From a checkpoint of a small transformer trained on Wikipedia: vocabulary 582, tied embeddings.
Each number is 128 + 32 x the weight over its row's rms, rounded and kept within 0 to 255. Layers, rows and columns count from 0. Numbers have three digits each. The size before them is the row's rms in percent of the matrix's.

# k: layer 12 attention key, 128x128, rms 0.0562, rows 109-127, columns 0-31
# q: layer 12 attention query, 128x128, rms 0.0591, rows 110-127, columns 0-31
# v: layer 12 attention value, 128x128, rms 0.055, rows 96-127, columns 0-31
# o: layer 12 attention output (transposed), 128x128, rms 0.0961, rows 96-127, columns 0-31
# up: layer 12 MLP up, 512x128, rms 0.0657, rows 0-129, columns 0-31
# down: layer 12 MLP down (transposed), 512x128, rms 0.0621, rows 0-128, columns 0-31
k109 105:158126139122110104165115105153080103134045153093145151127127110125148170092146089072122121133125
q110 118:064069087113089142128133159113094101139136104112113079165081175173149190105186104183098107093141
k110 115:144075153178154138150126120171161094141074106152143080153106150124121168110154127136154104139121
q111 110:073176085104139151129128119183167134113156115109171087073139152162105126143100077114169075120087
k111 107:145168075116123145076126156141144140121133183095155089067145097136141153046156116081161112133104
q112 097:178087098157155153110098229155178125127099142099130076085144094137110096136124178104114125149126
k112 104:179175177107149141121118096103122174111109120112145153104213076131171127103159181125101120149136
q113 103:141127090166045101108103119151068149101128093157121140078130127134095100117088085136165148172131
k113 106:056159108086118204071112075096109121084150127126156108091100117116113152061135109131148159131085
q114 111:134161165126054183147100111162140080128075119156116130093077151092104134094061139148148168155109
k114 108:116161101146151158156085144107176134119143107146102115103152104121188146185074138134164150127132
q115 111:129144104152117105060079081119113112138144108126104185141151124183111130109084188188101129073121
k115 103:156145146118137118067092145145103166138114132117162155161136094119128143205062145216075116140189
q116 114:135146109093136122080115146079172218143086158071124141003126121105105102135094133144088124103160
k116 108:161146173091076147110118140097102157149078128088122152096204158120156116128137133098102120172126
q117 111:139101097109111079145192101181130122111119127153126157143159118145152134088144136162135124190186
k117 108:183156111087127122146144119128125097103139196122218153108087109190118131098105090086171102098089
q118 111:123154107182058104171083176116142136130127141118155079099121122146096153180110094148156112147186
k118 108:138130117146111099170087130117134113105101132145089122156108149126118158129073121106107105132161
q119 107:139142100142144059119157093177133113146103125094138127111160071163124130123159142123161073152129
k119 107:143168142127089116122138059116112127091058142120116150127149107116146202103198176183066148143128
q120 109:119179116152125090178166171175124182148157121138072165111135049155130159111108090124101167035172
k120 108:151157119167149154174103125159187109140082074132127128115141136142079112165126091140152152117110
q121 102:161129151146107127097185164126170093074079157143137097104130129116167159034084178191126120113125
k121 096:156169140153153126135156124119193142049083161147123140128156121093128160083140097145164163107136
q122 104:159131106119138121130216133142138172156178085148053202126136058112057132148164106097138111140170
k122 093:131138110146176155101153088189118126177156112118124148117098132105132099178173109145122089121168
q123 106:138199167112107158173095136144117197140102070131093133107094150191126061139159172108152125132136
k123 106:216198119114151157137091113144168160155109152103089145148094163158155081158106071112125139106131
q124 099:167053119131111120141105173131128138071088127161126106107082075179142193169137146114097083164118
k124 110:088096140096131176105128121097114154082170127162185151145168120150150139141189101132162130121106
q125 105:148157104075141138162165081115109143108064065112092161118129137165169125141107150103159075118141
k125 102:147134113082088150183101127184165139099166079136118198109122077116173116164119186112150075130135
q126 102:120091126092102178088160123128167112161131127138104129102199081133164130131079183140143103097136
k126 097:160142121123114106160175147178110160179196177097115106122179116128158082068087158101124143128177
q127 119:174190140110122131107146130130076144112105051172053102151156119177106138167145153180122158114114
k127 115:156143123124132122154131149119184119132065149128106052177184109119143152084165147180147198128134
v96 158:150144142081101143122085115203133116126139148091107071136085125166164145123175095103115106147122
o96 173:152097137109145143181155145108139077129081162142120069160123134116059102159115157160151128120177
v97 162:111089064145125142051125119129134093124139121131133149141185126083123117119106165139116090212134
o97 179:149093171208138134080149112151143141152134089135136099081119119121119083158090148152102138194165
v98 163:074137119129099096194184115164150115123168139157124096105127074102156116111091116136101089125146
o98 163:113113103128153123106151086077151145133179117130134108116123182162148098193115152102078123117159
v99 159:168121161136138123137116152079138173122141143124136132141077123061096155115122090074130113131069
o99 171:076168064123077112180120113055133167097174111153140149134127126069091093094165135110127168152103
v100 164:086110128091110093136140117156173136134122177103193186090087052051143144097112124180138162145152
o100 171:165150140165098200104112138107138136136186086162120091124119104110120149143140194158115136078070
v101 169:100151161050107083137159134099160140128118081108070161154148124069142122166114110090116230137164
o101 177:135085142094099097119118167160133171130151174118098168109130145112146144072129158107095172104149
v102 159:129160163104150126138121080128126123126112145218124135164161178130089125104084108117187057161135
o102 174:143163137171145116134125122135117105121165096128155111097146127112117120139117105107150079116172
v103 159:149145113153103111128105110102121120122176113124148117126113165124173087127149125114118120116155
o103 176:124114132140111125111093126106191111126121126148059145122114177124161083073136137152065103117145
v104 163:133078165116124134147108176129081114134166174103066146205135146144090150088140106063118186141126
o104 167:144118099110139088186093114124111160127142193157121093165167138106167119132121146113140128180108
v105 161:119114070080164130111119196101124128111125150082143133117142141140089170186133132144066112091045
o105 171:149203144087128058101073118073092050143135132132159150119138090138090150122155140103066131154090
v106 153:168155149125109142133128158163092084123123114048130105133123129195177128165094162142145104152089
o106 168:150102127136102094129154169127127087112071113070194132141119059106127127129139140160147102147128
v107 148:182092148122104123144132106125116150123147158108137116087111117165099121191116077203153105108059
o107 167:148122144083098105125126156108108152158101125145123196093122124113110126160148074151139098142178
v108 165:122079141099120140134126107100145121127111168178142144139124044182168077155171139129121123130176
o108 165:065148148136094138142129139138111117123101161171103122150094131142123091181122190173138100171139
v109 153:108127136116115147081078168109161112129090168110091120161120192119188155121112106114098145092163
o109 162:084121109127144163175154111128095132156175170095073166116123085159130115115149078145127129105158
v110 153:137139116134113111153134094150097116127120149153138125175117118160121082182140155121117141154104
o110 177:096144098153119123168131128131143154142124068086128105139126115240119128154076071107184162168108
v111 166:130102146097106141131076056165112123135073181133129136113113126188047089157111205123116140138067
o111 183:106133068096102198127115149038113096133135099116083146117153122164105098137157124180100134145139
v112 167:190087156194113132122093131191164151128136174123159122115121137068078157130136118123096209120127
o112 173:086161154117169183119148120169143152107087094132121205159094153094106106127091120137044121133163
v113 158:200094131119112134191148206109109120120136121121154134085109154148082160083113096146106089197146
o113 173:139103115123189133133151077073170074155073111092183143092138149134095141126121180100117155134142
v114 159:083142161160080139161103133143044150126093170117139134097117122158170135129083117119121133066062
o114 159:121107149079128099124113109096110158150180090067183123170163062137164097059113155107121135122178
v115 163:112186124103089150179120164155150151135143123138117117141117125126105122138177071144090093175174
o115 164:171154085146155175196159125152141096139177120167176133086154154109110135076133168110069152111082
v116 158:162155137100150150142145163168081159127091175115096075197088050075111112113115150085107187177121
o116 173:127135139138112175123145152070043135129129159135109119100190107192053103100114137204123172123213
v117 162:192196101140155156124114143115198072129117152158143095067145129108132130088114152151116100093122
o117 171:124123110144161107096133111133125143134140089123209061148105144130191076134126136145121160116105
v118 164:145108148118143160120101089168181124130136096113171122105112117128118100147125142065096153123139
o118 176:115146140149093119103148148078191116137174074099130166185113097163142132122119086145121104103079
v119 157:098154162073133115125179154074207145128140088104119163112139175191142143115108165119114172156107
o119 170:113166131124109164163116111135109149102103056110107119164119137144119136132148097101164144164185
v120 152:140157146188141115115113202074101135135178193111141105142119147082102091140155153148171057126126
o120 157:138121087081109149121156150111148177158144133123134118162175117118113146135171105143179051107137
v121 157:118099066147075153167128143100188151134151170122093135061135124154110169147139128125138119095158
o121 174:151176106185163129144182132069128114145108197141142102104128079155143114119126171106104102093154
v122 160:195154212078095157168155142108121162132140171136170106100165122089080162138129116144113121144120
o122 170:122084183125099124146144153153104152142081122137144165079177139130199163113102132104167124137118
v123 161:167113104101118109159129127091138130135137163161156117158085119143126157073129136096117077106103
o123 152:131139074169136141096160082119129173151146221122106169099114149184122105147196084103083125143104
v124 158:189141112180124100131154118086040132126094077190114132123101130095099139114074131171156062129143
o124 159:178109095113165145106154118117119104125136135100126107174161115092157106238078105126124069115142
v125 158:158117137131130132116132125144085155129156114192097142130106087175198187156118162054111133104164
o125 164:098140094143086169119165109188100132138166181081164142152171171146111163226120185141132126121163
v126 153:118197137145099158153115122110098203135153096069185125099091195134109125129141175172120091060172
o126 162:121124141058207114190136139078146096108119095098161096105131158128139097145162123134136091123158
v127 163:066078129142102111108126138081081125128129124149123068101117188152156105114143154130108135135218
o127 171:138101124096131123098147166140157137101160070145122118158140150134117163121134135143116140105191
up0 003:121112153093142180137122131153126061150191097053187151133140128092106121155074121086166166137111
down0 003:098153100154178103147128142129117149062044130136162093125192111186103170126092160161088106116096
up1 118:108080079187146119199092152146094094126177102166123103083142067128179053150138180137163139126125
down1 099:125093204171119114125091077050110106134129122164123118129141149084098065149179119117096134108174
up2 112:168154153162157119141114137153174141122139108122160135101087066114119114080148216145174091087114
down2 115:180156171106093162095079145120123093078138134113157101097127129097081188123094168102092132131157
up3 129:142112109126157149134120072112112154107128124110174092125049079168100137077069154131132097148107
down3 130:106089120075129167170140145152131174193062105048148142153132180156169152119114107100112113081133
up4 105:174113148112153088152090143110138134143131210190116085095120103167173128121123164150101095175133
down4 117:099147109104081105150103100116119152085115122085209135148105124079158113066144079091113157173121
up5 098:121071072134127143125110138167120163104128132111185088125129066106167114197132117165099091084102
down5 085:159108128104119115115117095073115131156176095154060177135166132099092121094118147097182131102133
up6 119:137183122180112088154079136188083131116134080134133142140118135118111146091134076193108130088199
down6 113:152119147082065106135136088093074094143145106188115090062132118145095094156064127108182141145137
up7 104:116132156107138120138121096160140082116129093153133172102168143155093164096112184110139184126105
down7 105:166106154181061108153119126103102122161147170045132107161082072180083066180106094142091151155113
up8 113:136126103117014104101112097176096180108104090079138160119116123118098115089146148160120128144174
down8 109:097176080127116106142197176149142152232109161182122100077149105122111122143037168089150128109162
up9 118:099114081166154115149115134134052195131124116168102184127100144163142073130066119137108140173078
down9 115:158141075146117136135090105111136156129163157162125094179124140095070116169171134180131108155090
up10 112:070089164124186133105127171079101084113097110090150113116169116161162148127075151082157090097078
down10 110:194094113085041127113156071098146116150168201103163104038114066109118108101153171170154185160146
up11 107:136077119175090123102103165227133106149134190120111094131128118178090187088118122155084173128098
down11 103:143130139143110135152151094081116113052106164146190106114088159118122103120135125086152132106141
up12 111:134127115114059077119119179155158122089128095104187102149090114163123112098142173103132123144118
down12 109:129105149161125158181152122118173184166141124118141075067133166129097121067136084056118183116125
up13 130:189146177148166208099121068136093145073054123156100159132058097117020133123086151126144170143107
down13 143:101117085145081089129161181124122181128101186131112141131152120151191081144071086128154118169126
up14 004:107135156141170222120105094159115142220099145103156165124121145113132108207101102095148110197103
down14 004:084145107198128158113133099129120160061165147184101111121181091169100109094094162102140174142139
up15 115:145116147121114159118069111104164170116093153226054077100145141110118108115094120151131146156118
down15 120:116139158097116085127142119100113129132090118110124132117091114155137128191115130118135087114123
up16 128:137167123108037126089114121125162095107168107126068069136129096184175153133126166149110113134172
down16 130:148074161113138150123128156164059135116111119094116079092149151121097155140186142032124137089129
up17 119:160118092103174175157114122177101087113169072094165066082084128127160096187070142127149088135138
down17 116:145161164121145140054133052133122146136126185142115115143076114117108143072123166067139124164169
up18 110:128132124108150131142162086160155157115163109146149144101178148132156138110066118086149101160098
down18 109:138104144151159087139111098213105149118117170159100100143086167083115150155120117176136134100135
up19 123:171099193147169119131074115122174186120125158107098112120129074136116154056105129105124114145120
down19 126:047154141086171107162106149098114125159130102128129175136113141099149109068130137154130154124084
up20 090:116101127088118124177086147179079128131123112121194170098103118137166118160143132085160106137151
down20 075:152100147108122117049100172108156088109111144069079024148119144134137156154115203165165149146130
up21 003:131126176110169198116117118203136041131136079060174123089119130097098146151096118106154159125091
down21 004:111160099179164093163124157091150145103088134177150127149192103248136156106173135185145139148132
up22 110:137064145107080132161132144102131160110163099123150105187094055122064114146132112103095070216179
down22 107:071148169086151173154135117149070134201102146159102103123073175166123132116105146118116152114088
up23 003:120152134159124077091091131048139114165145146112102153160090112141151142108117104143168118195119
down23 003:098118180083119141135164136142088134101144114130093124108147116057073052104145113081069115073132
up24 106:152119068148130148127131161210136116114172127138106090166055114087126174106076201191097153101193
down24 110:163173085091099094179125074120125121220080142104108152105169137139129108131110150097121162146089
up25 105:118134097167066139087150164200177160118141104124149064150117127111096174095105089121142121150150
down25 112:128158075165107193130123147040089135160065139151158130176100113147227096154144143109136158102117
up26 103:169102069146140097132139150137149176101126139128078169106126100167083160166129120134138089156195
down26 100:136157096079133117138114113113172135208121167095123192154101104120128134100154130131167182125156
up27 120:159089136092110188128111152181102094105142147149139181116132141111094134059147128165155178171136
down27 134:114081083140137129133147140044206146083187074169125098146141134153159158157164105116175134179121
up28 124:135101161113149163103083115103099132094150140136134117101182141141134139108087156155125168154129
down28 131:102165126168091138131136139152153095131129137143138203113141095149056123142056067105097104129107
up29 118:115100143158118119129138096135135111132055109146101186113129080079125041102118161147148179198148
down29 118:121151112104118151093086070089118070119138107110186112085140135131150096131131112133141106192140
up30 117:111133100153166151156140122184111103131151162106122159118151155159119101129132151145179116121107
down30 124:131126173137187144128171105138171131138095083143113142084121099118152171146152163100079125053173
up31 106:182139088143174117070122156115136103132073130119147132058192151132167093116082112135157122103128
down31 116:114121128138108118110150097090078194060183103112102124185137171142059137067129145134156152146112
up32 004:140140131140129117083154150150142153185107133198117119108137087225180171130145146176141106145145
down32 003:142149197123118125199118126139133090253170147120165132161144163093162096132199093083145132136131
up33 110:119060119102079157176155119113154152134140173150111093114043144147123104118095154099155157119124
down33 115:155152135229143181110108091185125112093086111136159202118203076103166155130127147169100145137091
up34 004:111101199128169163169143115195152073085092089120145137088126151097093089117121130078139103098165
down34 003:103099054159108136055151074043134132191093117147127145153160102139091169077160139205105123186097
up35 117:155097163074124142098130101104137124066112109179150115083122152101165192139137161167076120158092
down35 111:114146099187099140130162149165082149121120176130138112097141118123167092088104124089117103122138
up36 004:116086181144117085098139175143097072096126116147133082094123063186126127119106131151153139098135
down36 004:106116143119145108124183122147141148245162131097154147173187112086129142108189117153063092165114
up37 136:177103136147093097159089111130148113125080146136116094128103092150106125079161171157130145132135
down37 134:140112147139161159117191186155165188139146126140164079120128138159127138100208068106121129036134
up38 108:118111100107136177053112162127138124110194153089161165120091120116166124102106091130080097138109
down38 103:154204130191124143080119125187099133177135176163147194144142147129126091065150125097115051105143
up39 111:158081109103050141134122137158185097123106118157136132081156152161124133039094127121097100151092
down39 106:135154146088185155094154119076061164130087112121126061143151134091135143140117175095191135080154
up40 118:099114179101124089114079130211189106124084158162184170119157121134174111105101140145081150155133
down40 131:111185113141062114113148143111072164054129130082081151177099111117142140108125150129115113137144
up41 114:136120133189162146121081104215122184113146090122170150120129071127117150120118129154150123106173
down41 109:125142062076070144119129153126174135120158111130095114107110112118110106090183071124147103169064
up42 004:160127190134156149062064125156141096144184065102175108137153109127140141099070067139107191128074
down42 003:071085112146152090186123133082075128082078139149129087127176130199110173098130144169119094117144
up43 108:130093104123127129121079160149156149146069133067124098124131107162138170090138098125112149130155
down43 109:070110168149143117140098169164131068108162090119150063140129164111194180131149096157141132102136
up44 107:179140179121135171115151119106161202078132111114126167133106129182110088094067126080104123124084
down44 108:129086137138193107175088156140154109170098107145150078125052089164128156137094115159093155120150
up45 132:094092043093117153100150154168184145094136101128157149139114110156133098139129186097084142132061
down45 135:199165091111158145141153136096126137110095159078112128150106099126189098096142071121134106158150
up46 125:155145065133077171132124156135113104101133150152153115145052111142106159078132089149109089124102
down46 124:124098080117116149146146101150088149211120134094126160150175101090187116140086116124073162091170
up47 111:137108126194177164114080099164095176096178087117071135141093101171076145111154133124108150091096
down47 114:146134113133099118090147123103175122177115085127126057125173161110140136061081165099095148166120
up48 110:139114163182136158145106137103084154110141174127108053101087150130107138058132176152142159139170
down48 107:132116126128092135195125079163147147204113110075186178104118133129143179099109065148095167101150
up49 109:196128095129154118117123127159133159136104103170198085109087149125118109176087126094148192134140
down49 112:148096113158057165134163103122105187182076168088111160127132156107095159125135181140116129089163
up50 092:162163126169111141131114095135119173066150093094123130098121131141110125112068087131215126206172
down50 084:132135109102131153162138105109129139136076101180139102162159152159132102169083156151083116150085
up51 114:185112157117132168129098114157105163097170143083077092130083154189124108144095137153151068184117
down51 113:084119093125100102123146096147089135175136112139142135136124135139200113154157127116163111103125
up52 112:125100174131125161078146079173150133112176048144183121167153131093168095135128168144079105106116
down52 110:064121054168094079139146116140109182155134134124159121167086147094103117114179124070135167061138
up53 004:100147091093155159113155092148113096158182109089156124112150163141076132184130136111103146144112
down53 004:157167103150196068148133138127202161045098180115177152129146142179161130120141097091194135172107
up54 110:143098093107151165138134148163103123125105126157116144107120119141122168182105152146107159176073
down54 108:098112142130157117125176104121112125166122160151061125090116178104062129121089145080155135140160
up55 101:161130116117128102112081134143182135134118084086126105075067173132144070162126139105124081117143
down55 081:081135175185099076120136102108098120138140147172100146122139118155155149097129097125183155137171
up56 101:142137133175174099111126129129118116135057058092154125120096065123105170123151101100162188120133
down56 097:132133178106166123088136128132157137124192173115154055178149159109100106148075128119120093105131
up57 117:177125079146122093086123144146199165113174121138138051139087137114159161105114122158156137131144
down57 117:130064150170161131093085121173142156135071100136179181139151167107113115112147129100151143092125
up58 119:124110132107142156126159137109117136111147111129099056041103147218198079175134137137149189147138
down58 119:151143118105135195146140146130137119115066071120150151129158173121072112133148123194102126099146
up59 114:134078165098135163193081157093126171091135123139103092090138099183161104096077161129137112135090
down59 118:119114154164176163158112138141104159129161127092143126133148141142082158096103086199162117048189
up60 113:153187064126165160141101155207152102125142175164113117103114058149156130104072200097134148184164
down60 113:127113172151127117089144157103130112144144148153176091177153098128085128172149140153157132113086
up61 112:117071077111140166144123102097137155088080172111143161067114110095167165174091105104147111141110
down61 108:192072070105114117145137125212082115147141095109053084166140106112078149116160208197097138159101
up62 104:137132129124167079140109102132193135105132138134114117111136135182141065198105134096121146123104
down62 092:114158098092130194116089181112088180102159095114127176080191066151135159157097116114191111101135
up63 119:129075146134133127130110116171108127115097161122174130121093072127134096151171142120136180143179
down63 128:121103138065167142157088071092145132102230131088102145100073184169142115118116058180143148139073
up64 123:149137175166164156104147122083135138089094082204130173130124140142112160140107174154147138113112
down64 137:123164144173174123197127129143087135085072146138140032146142109131163149115077062188159092172139
up65 110:149103101122105164153112195170108112114142159095102128163131113161063139143068167102153116101141
down65 108:118122160183179105141184097096106131121084094105120107111128152129120115060123098184133169185181
up66 118:125071092141131152099127167113091168086160121138077145074126104130152117147110181125109118182144
down66 121:128174133115164120113121123175153127155155109174135176097116134146093113139134111084093124125198
up67 110:126103183146113093159104157122126166084170160153179114177115104161107110182164069141138170130146
down67 114:120182087133077153160128097165145100134079198126133110080147166145166176120133093127141120109113
up68 004:106109067100112157120190102110127082117092176089077074106120137075083115180164136082182106102084
down68 003:135180092134151091096120160125138117060149135113140135117157074103127064133074144158111154156109
up69 004:115127196120151071102075141094169111162144047101170181140177079112160114072073078121094096141142
down69 004:082119144100090125187132149077109106092094133092141103089096178122124118126136105110124045077128
up70 113:097050082100078118108092199150108125102154140128165098148072172153129054113136169128117114126153
down70 115:147177131140126130113187116126158103146163119155147098205138141086086125093123106145122141127110
up71 109:200121149123144125165119194209137174126135134145124136130123105204116148164113139115131130111109
down71 107:047087117124125103139172142041142167151091080064090110097114109121125152113143122125167126148160
up72 003:090145160115163177139113076169092139168158140071169158125174161042120102176105121089173130160118
down72 003:084152064148152105101135139086144139000087138151112134109159096202128133132111145107111160132137
up73 004:121138109098115173069086133124102087150116122165116074116104096138094151187116128127142157124069
down73 004:107132148137155059174138102180115139109124143125161117113164087169156107098145167109098121187168
up74 126:078113135111143091059178169101136135092101093098153116142131140101103185104108109120145111198102
down74 118:120141108180172120149144180094132164183153083147179158099076177152127119095153159133056120090105
up75 103:141153098174127102123092149122135132141102081128130099161120120167171167147126114107110129217167
down75 095:099116117129146131135130122100154127110139143155108134171133069117128107149175083152191129067165
up76 114:114078098155088125125120063134142181122091172121063107142079125138161134180118107141127158123125
down76 116:117142146047134082117128137149066104166153127087177162109175116111103142069178115119116156092161
up77 126:152130108168158114123091199135090071097073160122158075103113141109160142104139156177088119128143
down77 135:117070152116145151145187155096127143063116088094138147090167139129155139147156125090164124145097
up78 129:156089135135090183117115124155080119074154131120132108083076088121095147105074136179113134143081
down78 135:117122078184126145180169118127092124079077073163073181127167156179094108103197138139144096128157
up79 004:175095161104130112130053110188110138148162100060185142107185152060121144137090071095125118128098
down79 004:092113091141108133093143138116111143055107104124139081126095085166100150152081163162085117142127
up80 110:084090166128126115137125157193121138106098150089119153147069160122100127097135117131117114183157
down80 101:109172088133118104072158101162124156145183130119124122181125123150145137129126094126158150108216
up81 004:117139161135130154075085113138130160201130110118167133137106102061141187173115107081183087176111
down81 003:107084169146130125167113159113123147019107137096088088083156125136115095128082066052157129090149
up82 116:096105086148141182134118110125119144115132145101118142158078142068157163158111123187120143138068
down82 115:135130096138104114160137127153096152206187116071136130157077073164138148133148090195128157137124
up83 120:123122091189097113107112101158135130099081171118109142139105124082108099078155169136202112086144
down83 120:092083192122184122186111121121088120154179083089121145119182138094136184145166128156104139135127
up84 130:119107126213086137128105151142090167091134108110138093135099119136112100123112131123095208176072
down84 140:133101172148173084124090048125113139110151106069160157211073112174128134099192151127091144159068
up85 120:157187148131107120110109137122111118127179153155080150130150124184096082134152179187114160139109
down85 134:089146078131150117173117108108140139085107200116127195164201146149169136171115102124121095080133
up86 098:155087151108132139117082113159120174113101089155134145084149095089172137120158107072132107149130
down86 095:138196120134196102081164147088101147124154153106159068123099138110161161117082144132089153147118
up87 108:130131117119133158161083114165148205145082116102194085129098134168109119156083105108088116149113
down87 101:108138119199088122180172124101107094100105179087087130137034117069114141146180193155096176129106
up88 115:162125160069130116079082145159134143131138107126168155110086080154135086115179152156106160089141
down88 118:206108144162080058107131149145152106173138167106159129108098114151148116122138119137092166134115
up89 003:116142128145115141087191137167146069195147110163122154146099142219155150185125145170152159144123
down89 003:124149151134167083167145156126142127163141173123121177139158139124157149089151068093156126090082
up90 111:113072097100123122100134136107189155106109125118152157110139067160144139106136134095138117168136
down90 109:102155135101114154092138182123099090110112150125107044124161152191149086135083147141137164143115
up91 108:153157189070108107142110129158173157120129155096138094146126112156125108093062115140071129112146
down91 103:086183083170115194171108135148076122149091120111121172093125048131186094121172096091175104171137
up92 004:104146141174066138089118163145122099152133104164133100154102116209127167154137136176096180118131
down92 003:129094139090167086149103090153131125135112134142080125107122099120152147096177101106154111185133
up93 004:115108173119127069091138146138119104096162079152109071105105070129155161092105128138165119110128
down93 004:132097162070134108142161139105144120255144078130169137174177113102093127119199100170045098114115
up94 109:163125140165155126143139166078093184077098098088131113116150098135151118178081137140128149180115
down94 114:091142139152120129143128098194176121174132119075099094133128151218065146157117129156120146106153
up95 004:105123058087102132121123120102090065161141161094118070133118078062089115170115137086117136105092
down95 004:134156161154193122113115102163142163049086173169103148133189097165132136165108138102138178163124
up96 130:150057117158070171115168099094133082102143096164108122149140184110117140088184175164095089130103
down96 127:109141089070062095097152153084082129118137207093166091107131117103191085092118130079085076103162
up97 104:060045140131064106116114144147100153099153108161142113078158111105144126152162194115053118167153
down97 106:126219062112151175140109138126164036196130126150106134144166157122150136137103123122178137096163
up98 112:164148104110119161131134146128155184123110106123094129151126109097105104137087123147180169180212
down98 110:081097212132107109163132093125120140162144070143084193161092149140137085120167105128090085137112
up99 125:155123131121106093094084149162138110097138108109135131129150116149042152174092122109103170117151
down99 139:051213157141132158133119147138160109088162148121174121126091140155164165088128095122132105124091
up100 103:118128159165104122173117185115192129100000066123151104079122130114107145089165114140193112136081
down100 106:128165185131129106187133104106166116126194093109112070111138068181096168138152143113143101146126
up101 115:135125151126095182127102126169183121120128141117080163148075083147064135146088122035177070114116
down101 116:124127156110127130107170060127089093180083146115179143144176091135121163181161103115116116120082
up102 004:094130177110158173104100098171110168194179140090175176120166137054136111172110084096135066165089
down102 003:064100086169117122073167106090116153064134160126123080099142075158107145138060128105077128117147
up103 104:191092125178069116089129134162131112107094131149147131138115121170118108182080119134049095140131
down103 101:071202104153186165151143155101081124165128172138199081141123121122151184143142089136101121054082
up104 004:111078134096151155160111094190107150078053131084126093074122126028101111148086159061133078124128
down104 003:138166071155121157103116160077170144105124127120151138150146140154114181139125125160179158152132
up105 099:121093107109116113112123120138111157141092173117087143095097106181108146103196139113119096137133
down105 086:136147154130185170149171114094105044128151142159131138131146160112076126184128123126099156089149
up106 108:192172137172120149114148162141155128124143104116140117121136089147102126202108197074045158122088
down106 108:089170088116152108192096142061165113141163098138107173119141138171255133105172133148151138130113
up107 131:164159120171116130120112133098116151122101156183131060093095109200057114138097185132144124195097
down107 163:193144134132112167157140113137075084056127172116154128122111129137186177141167105080082160081131
up108 122:172148109167131139086068141120039120079127199118169068161167088140105141162091125084144089135141
down108 145:036092118147134128129100150144162148102089113175118111103124137137111106122126109187086152132087
up109 109:205114139161149159115127125128077138079134160097115126115112113131123172111154113105137112128145
down109 121:091102079149160132150142076128142109164131150137153089106097153089092124135083161160131140096104
up110 004:084157136112132169110166109076117088166164150060154147145150159085094140204140121091172151159100
down110 004:089173070152176086132152171123126166000123156088120123091147106137140107153072146128122129138094
up111 119:089050161116074138148147147155118195097212100168163127093086125125088101111036193131109121150084
down111 128:172135133148210168119145126115174115067064141137162054166132064142117161145118100072141086133063
up112 103:100089059152116110120126137141093156136104065124095176121065100075116133142170125193194119118173
down112 092:147168138107092143136120146096120114175159118136142058088128124163143145140127136094087119167082
up113 004:115133135122092154104101121074125021149193086090147085125134116141069129150103100109092187141146
down113 004:129124061114215092144167114141147182066069127133133176138182121156132143132117118193116115209100
up114 004:156113136078156139175149133154146078134159139074160089105154122081107137123106140099110137112143
down114 003:123163096175151098096079124126142142091058145110154104140133115166151175159078135180174139139078
up115 103:138147108124126151145162093130084115111164179146114103097173088158148122122135139099150099161161
down115 107:128116106169069118173086141188171089069121074093096157163084154134147155205059146125149194096136
up116 124:075153161096125134139079097180165071112091158152187140077093169116129158115054116206155113150122
down116 127:125072176061168128132093128139110140103144110122139082100131159157135107139139101112103133154143
up117 111:138044134164084073098124122150134169135147074093091132133082107101084134202049176170115096153157
down117 110:099098145047148098103112089142127141167095137141145157090165163135167219102107057123134109143067
up118 116:169073117125073144116112121152107172127107148139112130136095096200144117123053120098139076097118
down118 114:197154130123144115145130108169101134111180110174052129102158157126171079096165163188138172123152
up119 112:086073112101178125130095167106122198093185119134094091101134070138137125147137107127081199121148
down119 117:121230084128083111132084061100143113140100172185126168156141116092134107101155110169146125167138
up120 085:111128161073101109168069165165109192153084129126178141130119149126114079098099148115131087172140
down120 069:104131145157133184072137136114154122137166090082069037127142114126153165142149150192140159103138
up121 130:130113154112138162165143080140077118100149126184147085123120131100073077131091090132149102139055
down121 133:135139131136119166085158127149138112138164119078221104089144149158085133150165117104097129127121
up122 120:175152121146110114073086067174163077084128069156101104116119123094194158127084140113081146203155
down122 129:156170106131153128147138157119114156043184127098105109117123112157157149142163096065142130101116
up123 117:093093154152111171154078104189106121120136138159146171145097116114181091164152196133105132101152
down123 114:116102110112146145162159148072090117064132121169108138123159108068091157134120149143103175109132
up124 115:080112101115162098085133085157160134132079134183126127091161131148127160134127205154095136116170
down124 119:128129085150078124206136087113112102126124201125123176103083152108058119103184114166110097091104
up125 115:098131105115148124072135141115134170085087141129119096118049165080129112160104141123114143153122
down125 117:162130141204151149133147131203158109194088122180135170149123127081097131177152173092153167152138
up126 109:096127109209106079096177153175178159131143056123104127096170147129140134115142221169123137143134
down126 112:157185128101119136146105069106083119155126158089154122158091180141150117122132091111167091127154
up127 113:133086198124082121092093103160139103117043124125091135160107131159109103140109123133153072147120
down127 110:113152130178196104143104103157149132198157110061070186117183072129104156119145090105149105135145
up128 118:110135085124098136179142098145168106105128098119073125160080168154131183092093091108143175161102
down128 121:101110134118134139102104123181091141121163109147174057157171158107123121121117170118125069146148
up129 106:162124100178111101115093181129132134132093125113096119106113087107141120133102129154109135153152